From a checkpoint of a small transformer trained on Wikipedia.
Size: 11 layers, width 320, 5 heads of 64, MLP 640 ReLU, 14.3M parameters.
Each number is 500 + 25 x the weight over the matrix's rms, rounded and kept within 0 to 999. Layers, rows and columns count from 0. Numbers have three digits each.

# layer 6 attention value, 320x320, rms 0.031, rows 43-63, columns 192-223
511463527503518498481500492480483531494469506557489507486513539508511487510522509488525487471456
508511497494499496504516514495487510529513512471529553491493508492479497473458488514541491498554
532505492515513510526496519507529505528477532460489468484524495483524519506496492501479494505500
556497532511499498528493483483503514545504501510504503519475529520457500556482448500500548461515
477538460519511492496475494483500512509497479520506488488478519549509548474498485482461552491480
485513508500511496507489487491476501505502515506476484501518493511486517504515517493507494496534
527499482494461498498497494527501478512491506502472491500516504479474496491523494486464476473450
513480498489510500493510471473517493503472522487506469507550493479489484508516480513524519460527
497545497498544507514469510475492489447489473513483512531508507533459480463498484503525481473513
486533512499470528482505508495525527523523487484473530488487495498490496469457526498486524497516
511493495502505503509495481495535535485525489550503466510510511494511525479518441495489487519500
511507494472456463543538496524477494518485492466509455478499487498507516538476528495453546519467
512494491481517519482498530497508474507500512530482500476478516503491469483528496488536488508485
499481534488481499514493494512550510478510527521529518498482470501530490481495489507501511509475
479504501531485523531511498538485490512509514498492466512521507485509546491515502529509496511484
496510504531511498527524507491476482510510512499532514491522513472461498523499501472514476526488
507471461510532501506516495454520523499458542479521537499498498510537484508502482475467527520488
541510489523502463488494516507472511511488455526516469516460489506519483530516525459484503472506
453457466475465532494494499510502531520499494522501497474527519471494461451457483482528519511469
502499534454475507533508520522515478496463483511509502509478497521478471523518494493481489533483
483493524488523527485499492503479491478484479523539502523483485521524556544532494514490469483464
# layer 6 attention output (transposed), 320x320, rms 0.0338, rows 43-63, columns 192-223
514497524502528485489477509528485532479464466481499516494490483507511513503528478514497510518504
473499507473471488485479519510540527500519533481483487488514489514488492456465488471468507500480
539501485533528465486486512484501512501485517502515497472482525480542498474513493497506517491462
456439548516468486568507510509480472507502500454480469477469494496509441485500508486497513495459
516434478474475504519472527514532476511454478492546498499534531463512508500451529512479519489460
507489454488473499472553489502519531515493460477538455500479520496539464465459475511485493511481
537525477477495480485492491510500509497520532489507475544488509486496505507451477481535535500454
531505546493497522482437564443496507487514515497540493484494500487502498521510524457511516484498
480499504519511523484500569490498521471514503493550506466510509523487551470500500540511503484535
490499488475507509469502514532479494541524541515472492482490519533528485494505508511489501513467
546513506533514497493459506497503507494502509449521527547519473517471459488508480488520439562470
465487506528514553511488526526500524530487492539506490502465518526531485497480508536523522500515
507527499484468465507512499477508489483517481517521489534518494470472479514476450468504489542498
492486502511522477506472496478454481522488511481489459525515474528536526501516522488454479469489
497494486468479500533508513488511500501487464519473507535493509483468506502518492481520486458488
513489497507501477491508481542534501470498463523458524494501493489497504475494471533493486521538
495495486462477486517448504502487517495474471515479459489543451527518501482502492529521466528561
536466502480490517515511491524507491508486507490541489510495509511475495573548487493541497507482
485511495494508457488476483513491490519472505499498542498549460519523502516548512501525490528520
502473520561497472470495490525553461483550526504503503498513470481513486551499423468478528445521
489490512553492473483544489538518465501528466483556484471514498493500452511484479525503488495486
# layer 6 attention query, 320x320, rms 0.0252, rows 64-84, columns 192-223
549541492497459539504506470477435494519518470516495516446555497478543520502495445491526544458467
534501466507498476472539474476494474526534499477478480532522504530511442511492475462549514531477
473510534499492536449509505524482500512487458492504477499483530463532539497536526524503514481510
510512497489496503473468505495485558505497511533529449494502546461490508528466530482542457518508
486462532505469537509456473529540512451540524531429554525486443508497485488545474484468549507497
506496460527507518498504497481467521503508461502564516464541551496513493509462518491484472491451
508533468515510478506512514502525465510460474535483483459468503467482554517496522522522488514464
498536461482485465489505522519480486541487488453529499481504488514457527538489535482497498511521
507489548477478529503518502489475505536526500492460499480521504486488483510559557496499522468500
463505436519479497482515540497482472536514455535526488479544483502498509538460484509472511558500
498488514497513547519512498489519533515481525520506498492503482495551510478478503497514461492523
473493485496502492484473449523482556511424498486496524509492508511478461469507496521499460460457
492479507498468489511501514544493487494542536475525508462455478464555573472431493476474506492539
523481540506509481519498466467491485525528513471474528488520492481502482460486491550520481493525
525489505542450512510509513461490489479539500486472470508510506530496502469505505509496490478488
494473562521498493518533471532494506473504500519502517482438527530447496443446506530518525431525
497488487518515530537523531471482489516520476507511484533506500526523539486488532450495487511479
489551516492483468481547510469476483490488509511468504515476485488467471449535520507492498537474
537519534480495517502482540499529528474458505503495534491486521498585515472512442473497466461495
498540513487488540447478534526507523480524473487463520515458494473496471499516560534455484465512
537562511526494447506482495516500489522493527499472456530549529523549527489545552487539535462504
# layer 6 attention key, 320x320, rms 0.0253, rows 64-83, columns 192-223
474485527556528522477515496477487509487508500454504530475508539529497500515540511466494482491524
469503514504482486491493509515510512526473515511524513466506497514490458481535495470477515531507
502501515506495534500518477481521530504521503548488497487485477464534492497497494502519493497503
506456465525521445503542441505491512533524485505516522517544482463510523525477494489526510495471
510516506515502487494452516479516482477473509488512500474474466545485532508480494517493484484514
489504507537492514512547449499513495453541475469517458496491495491481479489479537499462469503498
538514494541502549497537460488500485488495463527548483493490510421491513500463540463508496521503
469507521489583482502509471499495522546516502531466551470479486437495549552513513473489510532486
460533582485481507515456531524537527475448476482490550480471483518490506477486526472511488438528
481472448499497474507569508512521502517451510516513485490521513487468513552475556468476481531457
468461510532497517501520511519486502475461521484498462486525497480497521513460491507527494521474
535470488478482485466466540531526485524499522485519472490509479503552453508508498541494524497536
529497464483513499533439533471527515507483494511478474526484512499531515495488534528504466500459
517494530486496490477518513492470524487525525510461518520488480505500483487525479499504515468502
540498506514484508502441537478484484482464494504496512503490460479508504465491507511516497485506
485515571540537486462505478529458523477511527516462539456513508486550507471496494529465561478489
524489520473521463527513492496482488481533538482476496520496526519481519505504528459515519540488
512482527484522507499502474486500496506492497512479544492470492488523492464521535444507495481478
511486513520476502466493508493490493546503518557527527546499535465491509543499501463478479530527
498551451498487535493529483554522549502462502465445460517539484470496482509529495512436464553469